config = dict(
    n_head=5,
    norm_eps=1e-06,
    bias='none',
    init_std_o=0.00655,
    optimizer='soap_variant',
    beta1=0.95,
    decay_fraction=0.618,
    seq_len=1024,
    doc_mask=True,
)
Each number is 500 + 25 x the weight over the matrix's rms, rounded and kept within 0 to 999. Layers, rows and columns count from 0. Numbers have three digits each.

# gate: layer 2 MLP gate, 1280x320, rms 0.146, rows 462-528, columns 128-191
# up: layer 2 MLP up, 1280x320, rms 0.14, rows 462-528, columns 128-191
# down: layer 2 MLP down (transposed), 1280x320, rms 0.134, rows 462-527, columns 128-191
gate462:540479455477470505524490461520486557502524465492512520525496495510500505535455453496498534493481500443556507515464530509467488460514500466490510469501510466490481455519488500497482507494520495
up462:519480504515513497472493473520469554521525465489501530528512475475508533533480466472477533495506511486543512525511494526483459493480484500492529512504496509532477481530495519493457502475486509
down462:485489509532483505477482481532485501491488521498500497515492547525520516525504499514469447482513506498542493499483482473488472552516480471478494497462514500563466488529478500469501523481495474
gate463:539512463510498497495506500490497542519458470500518499508525518508494477544524452467503489524479521505490467552479503526530468494513492533467527462495492491494484496503480529486505490522494460
up463:495467546501508488520507537510496501478491483498460463501475537508519504497491512507462516485465507531505504463503523463509503522499529462476461476487476506453488532454550496476500514484456490
down463:507474478535569488545514406472494499492528496513516493536515469521514513504539543524488541495500526501458469478499524541531522539453494479504510514488520518530475488527494503465492490478518491
gate464:473529516498534475516502541507496495507471478508493483490485509466548488493486503550539514489514506494499469498530480437531509481517527516541507513490506524515480517476543476543489498515454530
up464:526517488498536478492502506464532444520449482495510479513519527480472475519528528460468503537473511468510481508529512493509479485524511552498483464540474529485485487505543541494497465520533475
down464:495478508504502537495519499454500526488496481493509518508529501496546484502503492470488465507501514477484497511528521495530514485530520468494484518541538498505478480481482541529490517505532493
gate465:501484503492510483505529483515479486509467504508554476492510513498494550488487481462527558494493497491524507498465488501529489491541488512472478457525499494509510478517474522515523572464469521
up465:519545511508504499457476505506507510451498515471466525508477526511482482506478482528490456509521525484470514532560486508543485499505511482518485515493505515496516484513516518473500496537525487
down465:500492510476502482480529486533505515496511494483490438508505477535473526514522505498502472512478552500530500487515527530518491456496523489538507525471488493471508497510508512478472500456496542
gate466:495499540471481496505532525475535491492529483487502500514517498473476491504471480474499534537510498513512493489486483478484505493498513455507511504441547482498549515491456541492517491531556497
up466:493457510425452469511536508499495515493526529478513525520505526473491461528497500478502497470483525497469485469519501442510502500514511487529538512503493478477459531531510505508518489495526504
down466:470517493482500482501463495494509535481496471515488465483464528497498477534511510541495504476537456505486491548493511441531502498520490490488478491505480485477543485499532505492508454511519488
gate467:503472513492492522461533528520499527491465479497501532528546447534537487517519544528437508488488489493523510494504486504505549512492519499484484489486556486497492475530502499505533476512515518
up467:496491550515528488482506510508509490496519518472477496501495540473524477484530489477500495476543525485528490497492474550474534489486473485510504501486522462520480569444490447524579509496471493
down467:514490496494513488518494496552536475500467507503465515506498501545485469554478481530459508450569485505514482481477513464501483517538499503488494531461455488503505484478481483526481513526487500
gate468:475544496497517495445516526506563493485528502471526513544484539479512518478484466507481510492476517477477527555552501528547481526543525472471508489543535513477492533491507488500554488501563539
up468:515533531484505515520481460520462498493474462496480521487539500486496455520521480499463464569465462524479481530495524490512480527558528486516487484482447504518484524479524496489546477496499491
down468:540524502482479461502519491511508543501476486481538490507488495522498511477502524532464505509483505521480498510512533526475499487500515486438493488535526458562470512452522508505494475492474497
gate469:501518497521485527515544504477497474516482466540466544468470483515487497494528491538518496516499485483532515516486510499517459543505551438475491532520477445525477476491515549443502441468466489
up469:456514483456584505473442464486558523472469470488502469501518487467507495474501519543499513488433490505518519511489563503485523482476507524503482489506511520513548528517447503507488560514496528
down469:544482467511515486515468470469505509499513480488473496470502477519514485496506478493533507496479507498473522536472498535486517455497510495473494494481533480514478529512492455494552554505478481
gate470:470435516495478517508508493480487475511509501490489484468520490537476501505453494460544488442527487508508536502478502513574467493483465520465495540462478507424500515480509494501482462508511467
up470:492477557498519513451533530507479466459495441518498504533503506467464512493455505543484488483506487486506454492512510525518524516540463502503558440472474439496479477514503550532523490493526472
down470:459505455503464561547513504466519493539529520482486517508499519523508486535507453491489509490508545484466481469499486514533483491478502460462519517498485497457526489530487484490528457509478555
gate471:514453493489495492520478474503483535473512524520510520465458539508536474486470494498493489513503525530496479502486512538492491502538527523493510508527560501540496499481518485501537524508458478
up471:522482504484434494488513508525558511481499496467502513510520493481484543454509512495476456460556487505461512529476527499488518506478515472482502496522498489499510513457458509469504529488548514
down471:506442515502504524448515502532477507500487504514474512475525529502485496497522539528474472521493470469513476516499471510502460516471512508544508503491462517556519490480491487484508475554500517
gate472:467474499508514524465485540495471507499527462457475514515486497454473478518467524544486463452519516519492505503550506519500495517507477454508465520499502482503559510473507515496492504506536474
up472:537507504502513489455497508485507554499507489490499516511499520458488463547474469471484480472505497475506503486504491536493570510534497508508454502482522440496497489444493511508480511485511549
down472:468505504524477493514505517515509483482482521507502461472469500483512499533519510573494481484470535506505487505477494448519496500530508519490490513513507520537523504516484501485501445499472512
gate473:476508460497501511472482498482461502466523506479501476490527502538558478523501511498475471533513505554485488507479518511501476498572527531505519488556506528515510500523515501463479528513461505
up473:463499440559494525468476505489463498519492491539477480541474503502507493501486479486498491531459489533513535493522523494532502548534482525487500507505501541494494487496467524477489495518449506
down473:510486453465520488518485507496523468457550484491506494455500527514514465532505450499468490477522468499509511520511561481457447463497535523486513526494514460502491488538489470496496526484538568
gate474:525489472489487507496488513462503520532486548524517494462499539489506489568502485512507508520524478515551501489505484508463487502519518506523548510518515510539488503530508513523520493527478438
up474:539497498517523496485531523473488503488500528480509498506527552521554498512479479507509476476502503494514468489480472506510474515553490542472520499501497480456505510499519541513532483500509482
down474:469505541531495483501495482542512513530523493508512448494469542525463525510514515521513528476489472478488485527511473499506461514455539527508484512522490486464499509484512520506483546526474543
gate475:543533477511474526488497499494483532489476510509454525497509504510450506510518529500519535521502518488537514525471479473492515509479468488531476476477472465514461497498499490523474470531501478
up475:487450506473528483474554509498503442516481522495490490451499566507519503496521494476519483478519498481512518486532467490492499530506516497464496532498517499504463507505520512476498506534474474
down475:485518501507519486500531497461513505482515504475470522488487508483491551544500492486451514474473486506506522475485497520519466505489515529506521500481515489484516495487522441532500506475524508
gate476:500510491527539487517470504487438502493474527459530451503592516513456518525513448463509498498539487500501502533492467440475503510473489494551446523490438505545483552526483481505469463479477506
up476:489519458475491469521485490528496452466454525526528470502528517485500541511460501473458470486500513540480466453505463465505469473449465524486552483503493517440482547508500467520563473550492506
down476:530477502485455478508484498520522459478455534517471449503484475528534493476460530473476469505508515497522527483495469477505534532533545489477486470491513512487516474516494486501534453522459502
gate477:512535507460509488514527545514491501465473484504543525505538534474521447528515460463517493478534523530499549463498528469490512488523552481485477459457490535507507513484529481465524475524488506
up477:510490504519499532486505491478516546495482495468530563462519517528481526546461490464517462490491529511501464539503478506521495478488444535499508519485487471528506514532497497475485459514486495
down477:504474481509518521503537504499551484498507544505521495516530493496520490500481505500513535493506466522538518486496476506525530461474480492572530536522518473483540511489537491496508490507515489
gate478:501494511513468531544521503550471500477488538479533543505518532497488481516477499468520463488510508510482521470492540477499429490534515514465505483493489471448479525477498463503511535554537459
up478:520493455499479482505510510494526495492459499522544505522491542493522444504526566498502506481545491509498550479511538490505509500521506576505489516472520532513512529541506477508521477480492493
down478:509527526448502513491462483513482497486473512479485535498514486502476485513527469508530516537511483483468490489490468476480479554502499461485526493490509547533527473526511483543470542468461481
gate479:531491473467543478493514521449509537482523478524480535530520512469521541495466501558447498451513506525480532508498550507468509474530541501479517511547467518531507493508481521473521490514501495
up479:498469491499522496482506533520548500469513474482488493480519545490473478484495477497531527515458509522501481491521530493469495484475497526499532483473503519494539482515488521464482571498478503
down479:492498468479522487517518492474510460472517520491489422493520515542472489473483511491534473500494518507489476506506465501533509488501470522525486514496530513515464547457560482501538513486479463
gate480:492504482543478556518491501518497538501518463462483560465538504530464479484532472502474475499517550482526509497450498499533495545476506488549481468526490498499523479522473503504499480484507495
up480:523497537491467486535484498499497506538509503547510497508528444563458520510470522435470500583455500516495492542535482505484470480519467454454496503495560510471536515479510506524504482518514500
down480:471498507521499512481499499504485524489507515507524544485528523511522432532487497476462490484478498518486464516522513496468490498460517479531486508458537492501501478518502539494524518486498563
gate481:524537456533509523464480485478489457487494508481512493455513477517480511510506570445481453475501479491510534495472472516488483482512524507489493486495480469471531487543549537492474569503532461
up481:493532488538525521514558501498515533514437502493478541433515524467510466486484503498481501482457506472508434502500500513508507483515512470472477470514541509545498467517541495518524502525505503
down481:527529465479521556494558474500444494475483522493492506466485506517542501530489527502530479542533504475494459515471499485495517538468516453495456480490485512517517478507466491567513480499528532
gate482:508496511502495485452482549507500466496519495494509516479525497540514471477493538501486539483529496457491521512443489517471458469508460506485506483528489513473544493507497522462545511503503526
up482:458458501483517550526498485529488492551539515481503514497490454494522570491508512476518461420507479512511485478487493538485498490482485503512518528447487485481482517550482462535478525468514509
down482:500508468525484520501474513546465493502502484488483502485490526544509497485499496470510496492477470484476487517487515518510487462511503504494489521524516514502476492528513493459492535491524501
gate483:531512525523477520504496494480490451547475480480468511515529509521492467482469500484526501498491536527489486506482484470481470510500508487470505509558512532492492522465512487505462482499511526
up483:516522562483489516510491484510527525515470504481503493505491533533512518535506518525496500531513501533496532502505496520535473497521503516497477485558524509527510521496525473513499505532532512
down483:499482544503495559494478471490570485476497466508500504509515527499513500510514493536459515513535532467508544515481530539480486492453509497479479512554492506455504459469511455490554491479524481
gate484:488528509504523509462528517522528497488482543528528486545506518497503505496491526502499477470491509499457540505485502549464449454460503483517517525481537504489493490533437501488473491476471499
up484:484485447475483508507457499496526463483510482543506508492476514514534492532449511564556492552516447492507511519483496494477450492437497495498529448489519535515466498520500527485551527482485455
down484:515472465496497507532449498524571469500507561498492507472510477474533541469488499484505519489513532524542496489531483549514517514534514531511508495519498550523526524513504512492507478535480496
gate485:506510477542480525501489557479508473494539480564500520456488472504509562515462475486550505533490534457487517503478491493460567524457528510548487503522517545485507494526507486450485513501482487
up485:511495559494524529488508480469502514543528469509515490545511469491489501488481439481504505513533501516497513499529567487503509507542495519469522493485455525512540468493499502478479481463490520
down485:503489510515495500514528494439518521517499531524541506469485480515488553458494501473503465507476492503519504446519463478484488492483461520490493528508532505512497551550494494503485475470478543
gate486:477492495472500509535486518496534490503470490534512509468476514507525507468499475502499502473470476481537496471488503495517477493545469463498491544514498457476501493524505474452511462515475477
up486:507519464551510545522461512479516527531530512520544514515545497576496467499487481532498479473510470516486523525520497496473527519531481484502519496516448478494539516520483536485508503471485512
down486:507485487489498527476558511494533528460544482498523535482562450485472487487502468495519509526515518475512525530531490475555478504526515469500529509466488519492542491481477518474481471494541501
gate487:490481505506515507525506481532492515472500499489490490485501500484497511502492494485527479506460494461495505495468492482497461486485538519508492471515535513529473493482524536518510481498476463
up487:450474441449495491491478480538499477573516512483523467508539533536471527483485485520509526526554480483481527476486506526441458448487501449477478509466467494500512491535488484513497484495450512
down487:493498494477512493472474473545556473491532500490510503489512555507481527518500506473490480509504543491510534486530491510488493465493492479514542490510490488500489480542507460518502525507516505
gate488:502478544535507522492513521488529544528497520468540489530487512464532473515534527504506463501536469483495493519520532509431524521538494534536508465478513522510486542515511550531525552464458502
up488:473485446508498515494445478517521463479474468472499520447465463545541529526501508492450533494509490492490475518523485519532474469489514486488466526530473519554518541516479523505492494513507512
down488:527498497450489485469523501504482529474513516515507495473502492505529481492507538482506536481469517534542495514525503507488512522481456429492482532529511516496537490499492500472481525480524437
gate489:521501488483505517464510473476481448506500514502511519480541519500481527491496499495536478517517505540498461549513519522462493506501516525450504519503513499508503509504519495456512447503490511
up489:505542497505482541545504531461503520470492520542476460512508520490463523535486467508493503539550500499538482506503542521496454464479537530508535494468482530486447495502516531491496526553442500
down489:508505471501499477465507517479501498538509532501565488486454512458465531499513515496491489492494527523538509527531527498531488469473508532495505472486468532505495466478523509441478495502493545
gate490:493508492483495517535473495472496464485490502491516448493508507492479501481550523523478514465469538484423541490519524507471482514473467516485500493522483488509495495473485493473544490544486489
up490:451527523514520540524483547473518563495491493544496474532443461512487516534473520497524503498493532504516528517498501485503509535524486496511541490459486535517524533500501517499551476485532509
down490:489576539469484520491492545481522522481475511526483515500526502474521507463512492474499507550517467512476489523492514510494467471518497510543492511522482469501537502469517528463521519499481566
gate491:542544511505473524510505538500518457491535474516516524566509486497539491487480492513512503524467461491478497471505510544498464484479493471523538459492514522495465511492522485467517512507505487
up491:529533507459500468481486519475489516530466527464498493468508538483450546493507473475519535468529457528485537523484462487497528484504489502533527505508498465463493489461498488498481492534478467
down491:515525512480479503529492458488498501533483510492508474521466500485503520469532506446479496525477492513485491554549511500466480468497486462498527501510492479511500494480473515537510449506499522
gate492:459455501542486450457512511505503521479482490490519478524505536496550541514517447491479545467448542449486480549509470490502536501545517473502506473491476452524473536507522520517489463477517479
up492:528488543514486477512470498477502496476515476504466483511509467447532513505530484496538532530487512505484471521539501498499480457533507537484521497486483500510540499519523473471543482484523465
down492:526501480530557533526504549502498471491510506538511533523515527549517507482481497495456553523496503520507511485489473515490508503497459464498559504490485525512511526514447492486498510539494452
gate493:510492503511523501482452514507520448501473488508476494518529506531459501519525521478448534465497504483461505539555477503477529517474531533493468456496514465443476464485539480479491518500552463
up493:482477511445495473543532475480518489541466498502529477520499497507473470561491430536553489454496513453507446534468504497479478514479497473488490519495471516497485395555478492516456505540499508
down493:502517491530494528513478490504485564480514468510495510548480505480507489461423539493471473497485531514548531490535474487501520451526466510513477454512501517474468517492555457534505477528477497
gate494:497488506519469474475560500487507460521491483531474516511521495553496506480530512506518475522486498492506536534505516497508466520486545474467521494484510521541491505482479502483520496545481443
up494:514532474485495507514458517521494487490520486530514512484532481475475489528485487491512484480466509542529479493481524513495520485542484495469492474487536521510509518512475519477573473460504494
down494:499536498467521485478488480477508505503502549502472531531504487486510542457491501455472473508461525522530467507469481511576498514532478531477476537475455474501516520504488537471484508458550478
gate495:490486521513436541529529560450552503503479533495465488499471482541470491501514488482509460530552526534495483543530504466529507492487478467481513474489498482506556450454511525509501453501517510
up495:510508483502533488495479503470563490526528504482473454557491504516523524448517467506482505509500571532466481516515513560515521519527469533445498544465533515504498459512497489446438537504490493
down495:497546514476523467484508508540475510498474514445538500517521509480513497493500470537474513487490421469448518519541461507524513488510484491540478528525531517465510505537533456514469527471485484
gate496:540563490489517534541459490519510527477510494481484503494519490490484484489536506501473521519479507500458508541461487501496468464514505494483508436488516498466496509539519507488521493533489522
up496:464469560518460489458510510489477510520520550529471482500500523535489514504482463514528558510473463546526498471532500464487489503523469467486505529508494508494460509459465514494497452490516463
down496:472468514502492465554491494488488479525473498489512546510520480492506459509463478455492466530501475514512482517500495517489504507513503488472511525496508543536476500465514514472482545492510515
gate497:496481490508492463499498478476491462492481513506520502495509525523516458527460497488493519498548502475502499499474411499460538511451500510484459534500498495492526513523500508475485527524502521
up497:484459481485495471537499515503519494462525523434501505512516502501492523496457538514460501467531479459487482495511459505522512505486490479499517497455494481550480548510493532468479497521492518
down497:506463501496487480526477516493511568476445473494505514476489505475469505516486538479506471508510432522511508498476536473497516536517478512498486507513452528519499497481514528485476527517521485
gate498:494477473469511492466516482511548464507522462512520497536484520479485480537484515484472552522512487511511440448506487523464508494474495509462523456528515490496526471479440514450520488534515493
up498:547461512470476462523529509465480514496506508528535536442517539504512484517517483505518494521485465441512457519477521510505471529501513475524501499485478512541491488549524485531484535487484497
down498:490482499522488508482489518487499501492506447510484534505512503473552485573492500528513525542440537482519497494463484532458499489490521477519486469486525525517517468533513522511514550526505465
gate499:508464497498497469484534495496519499492513535472511536454532505501519534540464517513472506511476483480523472534524512503493511522504519512497512492450527460485482501474491464513497517513515493
up499:546523526471474511504461503530522561487475484486459487519499533518517492528521485525520481540476484468465525486459505485459472484515536499499487524509506438489514506496506513504464515478473482
down499:516510501503490468482488508499535564515527530512526487500518486472500509469545442497526490465504535489538511537514484516524513496525569517534546527487545502484514508467535511490501490522506481
gate500:489518489478521447491517551487476497483486507508468501504507546526472496505493474470550527444509508517498507496513495501525455517535528512520464508512485509504557512525502472487468451551502489
up500:489523512523489531496533507487488496488484499502529504493466491510481454498497491469478472460523543477523504482515486507550518474458510535539523492470465504506528526513530494506473531511448459
down500:485468533492538504479520484521500487550498518486505505501532535518477540470529491510503466532504468484529548500501448502436530473496496438455553520535473496497520520512505477501508479464483496
gate501:509507505505512506494463463480519512484513487474523467484484484467514493509504517507471486531487476552503508525480487456502514524489514478450512525503517496499520528481511488473490505507494509
up501:497511511493505492520515511536497499496491513488508505503499505508482500506474454486548504483485475497506509497510528498456507469493509493552496503488506480519474516521501515496478471483507464
down501:493481525527540484519512501518504502504518467457520485496488493519455484510458507496516495530490508526502515533499509469475528513524487491534528532463499495540482501498487478492500510496505481
gate502:497500445495506511530485446489520490537463503480488497536510520534472518508508441500510470486476498469512553530488485478491520472494480495521478499521541461518496491522478507500535496470554494
up502:503502514480523551564450476532497461508487477463480494529532535460546501510515454463550529482498487542503554501468530501501511497480485525543494514458437489496453466512496505504514547491477522
down502:517476550526535504481472484512505528493524448476480501515495559448518469466514529483512495496484517521509522452500468497553445511498493485465533504495501480483502462537469483522496521471480524
gate503:481491518465547493505525522526464520526511505463519471534503534454535500554457480506516490521515493478567549536480522476475476481534476522509544475498452490507482500495481510466480473485460472
up503:506491499525485492539482524468509419467514495474493497561503502513504468528492445499514513466473528510501458491473481556512523472484507460478489470490486504485517494463516523520481515473520510
down503:503463525491491482548485518497520476519506486490461524463468555501477450483510500490518466501466462540558489507501501474504516482490459496487494509498519529526515522550477520530489586535494532
gate504:490553509459502515524501487521495514535453491477469487505536540505499527471513534494504498510473524516456474489511485480503515486535495516438485508476536540484526554508528508549507477508530530
up504:482476524470523501476517484509476453513533512489485513492488504486504458491482421469506503535497480487487507526501492515527492559496515509502482505495489491470463514492510515523471477499486532
down504:490544511519464517486458491524533530475487497475501512502484477501503498508541515510488499501528545510510559503538505445539488484505487503471476513534512518508512507507529487503534508503541451
gate505:498497528487524492495516472546571483530523550509497493502475490508485522500504520460487495500481466487501500499454494517555473506500531509477492459511481544524518491512473518503516450517504509
up505:505478504525498478495509506476529500458520500488488495499529526520488499510499488515507510482487493493485498488450487477493493520472546495518534517536484541502492468470520513539485468494474507
down505:497482506496476536499514475524493485466516540470514482475460505481549495496521525513506531481534467516476516487487515494554497535525521556501540483526538481548495498466508540542503474502550467
gate506:473482485474478492479486499526510550498523463497540490488501574507490505523488539502513489498521500493536531533445529530467505477505510478502494483500525519463507489539532511517510491466557523
up506:530485497504482522480509460494500504548544422505553505543479527510551471499533530512535491472489503490450499539484493550528466431472489511525529481524533433462498510515508486490526496469532495
down506:496532497521502573500492476543483510517501476493537491498528491514481503475494456491470507528492487519467524487504519564517499485482519480460474493515496506516452486526481510487520515459487517
gate507:489517499525545537455491490526490421484518464515502483505495542522500521498514507482526477495475489483493496498495497496531522501491519492490503491516461486483503484523463503521476476509496478
up507:488490486499464495496499469505453470457423515446515473523536502476521468500470492493465508543484502520488469477539531502517511469509553553549504529530469499495441523500471477492463539468506501
down507:462568523471504451474505493533481505470499496505505516519491517559556510568479479499476522511481426496516530498478476514478538484457523523522500535506463468504468533491507520492464527474524469
gate508:514456470540495493538469469513473533498483526483518480522523440526464483467535500459461474495484492488520502490496511509445549500483534509529509510516456475493534514515523506533514554492472496
up508:507505461460521492543451511491488490517443555488514522510460552505525532530513494509514499504490497505502519514546516462517486529496484524462535547544521495457501479510491457468512476486491441
down508:547486487497509457493495468480520502525524529510527467485484454517516508481465534467473499467528541480491470463520511514496519532466507459483502502484508436466495507484486496473513449510534498
gate509:482472512498469505495472508529506494459492503485529528480530512537517515478499539531497517469541511471500547481483494504490533493519491509520468529490487506491469507514500492488479521523499488
up509:504512492480494510539498466518503482529491489488511494501502486490481511516531505481502512451488514516501512484568479471496470466497564526499515508518487491509442517519469504506472510496483496
down509:487448515514545571464512516491545534505498519490477524477466507535490514482499538488481520493514453506503498479457462506508540557497530502473510488486493507480494484488502472480485461484489527
gate510:466526540483514472471505469507494521529488507506456518475478530518520480500495497507484516487506477507504526496481475529511550507501519485516488512495523546483542500524549517484514511546522519
up510:506539504460493505514464476518472511496470491512450522512477457493539495463486536518526492489521497503505485491518495502505499469513471527522480517496478522476508478494509504512496444499513489
down510:491504488456503506495479500533524461484491512448529520518502494456505495497524531434520517486520491451487508507503505476485517481448475511496478514494506475566522509531520504514524474503501482
gate511:492519518548546489505525489497461523475504507504488509502497504512462525508457494491544477497496520512487514492478513495473502530483550489555510472543542520492473508478501496514512491472530474
up511:504506502509496462519454515497486506513497491483530483488497490510540494500536514515515494455488450496463538537497537443483474476517440530477493481504491488479487508534495525513489482525513502
down511:503490558451509475518515524490478511493470474500517492451479498486524496523493489465497468510512562489473463517517464438481496487497505486496509482465505497556503505523473493535485561546490546
gate512:497506528544488511490497490503513466477473583510451538488548510486473490521532500473515487503505520477506501497502491509503511508502495478475518468513476484501509480504527519427533477467543498
up512:484480495544478487523516476566474515521504466524491489457527542528461504558478447452517492516509493523528485492491494499509454502493515476497494490467508496533504518502479514471462485554473534
down512:493462508570510530496459502530488540461507483512550442543548542509464534500500550486514517471509494486487489519497530485480488490455491473481522502509492521474522565454527524533525490536464531
gate513:564533482522467440533513509507514453492482503513514526553537466533464504507515538456534477513523499452517503492483513505508542491525476508470476505502519459480496469479499521431546501494466498
up513:480482529517512524509499525463513507472477485498512500518496487513468474511517433525510499493499488511433462524477527455500472500455509510465459502553483506483472534532501513514501473487479454
down513:435509489480481523517545505564527506504494501491504484508474488454468505531507484484522501520472562489504478502524475502538526525496518504461498527494520550504501458536476478483509447506512564
gate514:528470486518462495515448512489472524507502482532536503515542509527512495484529442506498476462517526478479527467494466532478495477537489505501538501496473447495505455498507498521524468484482493
up514:480550499483484513498519535501506443488482478520460462515518463521508484521501507519498515507472526483509511498480525502527487492509514496487487541536491491470497471493537483500503514507507457
down514:516475501492520507522523507496489527463532504495526516483490484513503487501502483520498484479531517502517538514508517559511445485533521513518492509483528519464497468528550518497491490469522460
gate515:476547470499539479494526520501517513514529500502486487469461539485515540513515486497479531493463523465491512457460554484467528468473506530511526492489480489478528492550495523502482447504450528
up515:483509537476494503439518534509511490487502509503450482481476503494527490524480490458476496526509508515456458469413481480493485448518456475505525471437424512529506524498474479522482466493483520
down515:525542505514558525459516493539508492498508546505500497467518504484504516532520581470530512526498537498486486488492473452497510477526458467509524493508466510489455486532466485456449478517513495
gate516:491516450541531517497442512489523523499501508500517480485519458476460512539491516457484524499486496473499480543521466504509508518519488500512467502516517467497461470517512467495487530486509466
up516:537517517564461502501499497477510495543564512489486470503541470488491496468515475496537471474522472539490491498492455522498461493501512504489489457496492507483472488523516506469540465524484494
down516:478523533499513487480520472515526476481494474535479529500443512515505484489493495503494524484492499526512502517493509558449477522525504466513523458483484459496501529495554534445534505527447515
gate517:448535500515515522483474449544460564518493511489500479469471476499490492469490507496497477493533516486482468479510541466517510507535494526485508484473539502461536485466485486486475499541517483
up517:496525473518467495441476478502516487524522487482503490489513469514467501461488525507491531484501483470479473533509486422512515482469471430477473528508557502505464538533491503483511483491502570
down517:487515534536495546489500509508491512504483470527502511526489506519544484491527472528475475501487527507520487494502544488496511522511469520491463487509484498518499526516541502520504560508491550
gate518:483505521491469488483420497484500509476538511470509457486464479494545517498484518509513488504473531498488493532486500505498502561515511529522500546556491527472481518448466509484474456556459510
up518:524485505488481584515493474532437545488553533483529487473455525547519520538455522498497515524521524499491491499506456487538506529524443516519529461493489468487520552536529531493468512527483525
down518:480497452511493495483472531478544501502496489531503549510506490462483476493486508499520527505464495530501451525526531500513494458514493464462514483507485474494501500520474528500454509538513517
gate519:519533521467508500512449515488509498484492509463470540472512497504532516489489506476500530527489494537472467521494497470480544506485456494512510451453501526492515519477485515498510507476483491
up519:494559471514483547476496483499515509487490526514485491468459458486483516453487482486520508483499478514496508494483507499494539536487496528495446467475499520516487538498481464463478489484502473
down519:450514457459527451464507495491504527498500524525475461503509511490511526526544501525509478483524515515481461497495486512487513490502509482502480522464497491495475463517536481468534472491510547
gate520:505494458501485530510516529520516485532521517508530534507499485524438531521490552512476489490508498459505470467514479518488527532499516483507484488510494479499486508476512465523539466490466495
up520:508519529520521540493499479509495480469481510488492467495492521484519552526528479481480487467530505479495527482512549481542486497465459519513487511486521490469482533527472497480506486520475505
down520:545476524504494505464502523543472508563477533516444506507458459501471533476493532530489456520497519500503510493487514493482456528542503493470474476495531484495507468470526463502473510490525495
gate521:508490450512457528501528518486506450500516522541477505503499507462532486506505522481522475546475510501545519519498514463523528508529490498479533486484540481531490520516513425490465495488530497
up521:478489515509554481481471450519464465498487477458518486492523553520471445482535492500486514561570520456484497461488491500482503482527501492488514507507529490519478520500507475517501500515492512
down521:471561500505495527508508528485510551524515500482513516469457493533470484523513438482499514542504453466463483552502522518483474513502514507526527523523492518521497522519536526477474491488505491
gate522:493522556434505495481472510456500507490502520493499476500517510511508566532536522517528487499538481476478472495477551461494530492513497486519441504509468494503453542512495441492545485538455493
up522:495495519526498513488519509502477529508519539486511457506500510494525499496522510511478507526461477519478495516504536497495546546474484508495494491492472531465505512520514480495502530494482498
down522:474549522539444495562493519525503518512483537537470513485526513449491548511520496499512485510489437453516440518498515526568495500473515508538465509476507502496482492562510493531491480506474450
gate523:486523511488501493511491494492543521494484514487485485479511485500478508484518526483499497481514518485481490520524517523485453505524492506477500514539516481512478434490485521466509524510518504
up523:492480501517501486489489505474497520501558477502491466479550503514459513517490500515555520496505476431447501504505523470466498488525489526493497504512493518515515467519512494483471510534514504
down523:532474503521495523513472473516509468549475482526507548546459496536524459509492521485504503496542557541530492500487551516512538490514496462494504509487506472528493516455528482482500473507479491
gate524:471529463533488500546506498510480525525497496489491521515530481479457517536505518449525508538497528489534469518510542539513481487503512513488553470505516486513485521490486484526533518486506450
up524:461489497518461482507495509503489535487487528497471498525514446501511510523466542520542514470519529488478474575544500477477510501493516521548495547521517496530479495516504507419488475479461488
down524:472511522511483451483456489483528470446480530500468492471511474499559513483482487498537507488542499471510500517457498553487556482495537534535508517515549481522512484472473489490510488506522447
gate525:474506485514507468523473513470463480524535488482530517564471498483450514525466500490472501491487514488504552505522493510491550519489536481462481507508484530517516512507491543497487464475490464
up525:493509505502479479519514500505524499474495471444465518449538500509512501493489506505501461530516517526475456496473466499477467532492499533519448516493513497512545496490471507537529546510548544
down525:529531514497479504505516531513512526484499508477481527507472494483470542484513508532476486517509527563479478502487511442511500523492482539488464531459500457445543497507499469491515535496537513
gate526:465464530523508489512488538490472521518505543480495504496493471550502480484514509522486492512518500513481483541495508490479496453506499502505508510516503470478551502484554554491509499555494435
up526:518522498520511493468500476490485485542486491478484485503545493492519561468519475499512529488524532520526509508449510516470491526483537494543468481505509535535526536461490505513455459509480499
down526:478502475522517473495529499476498514492492535482545498490502493486498529530488514524460495503475482508466501502478487529488509505464510515519494462539512506549472512505503523549533512466555497
gate527:477499494547520496518485527492478489514486506494469512489514517479472524485517518465487510512514472520497502536507509511549477511485527509483537484493506484499473521489507493533471484498491505
up527:505557525487508512490522526508457476501511511474527460490517498462528510497469535466494507473503505516451516507507519515521492464538519513508501515522516471505468464502532522473507548485481536
down527:501520433499487484483496457508516495517488491506501447519489505446507487485504538492476498475481457483500557500536536464487510480538484520488505456536507461502495529519461534494498524509545520
gate528:542496501486500515449474467479486477476557518498506473492511521520494472476530497497520487482481489490553515508525537507486529498476538501497527464510484493531500533496496464490527489507507497
up528:500514499499502501530466517562506540511474492528477515490463530468487532475506506498505530538472480496483475516520529464459512472479462543477536455461484532545509538459511520564538489513479498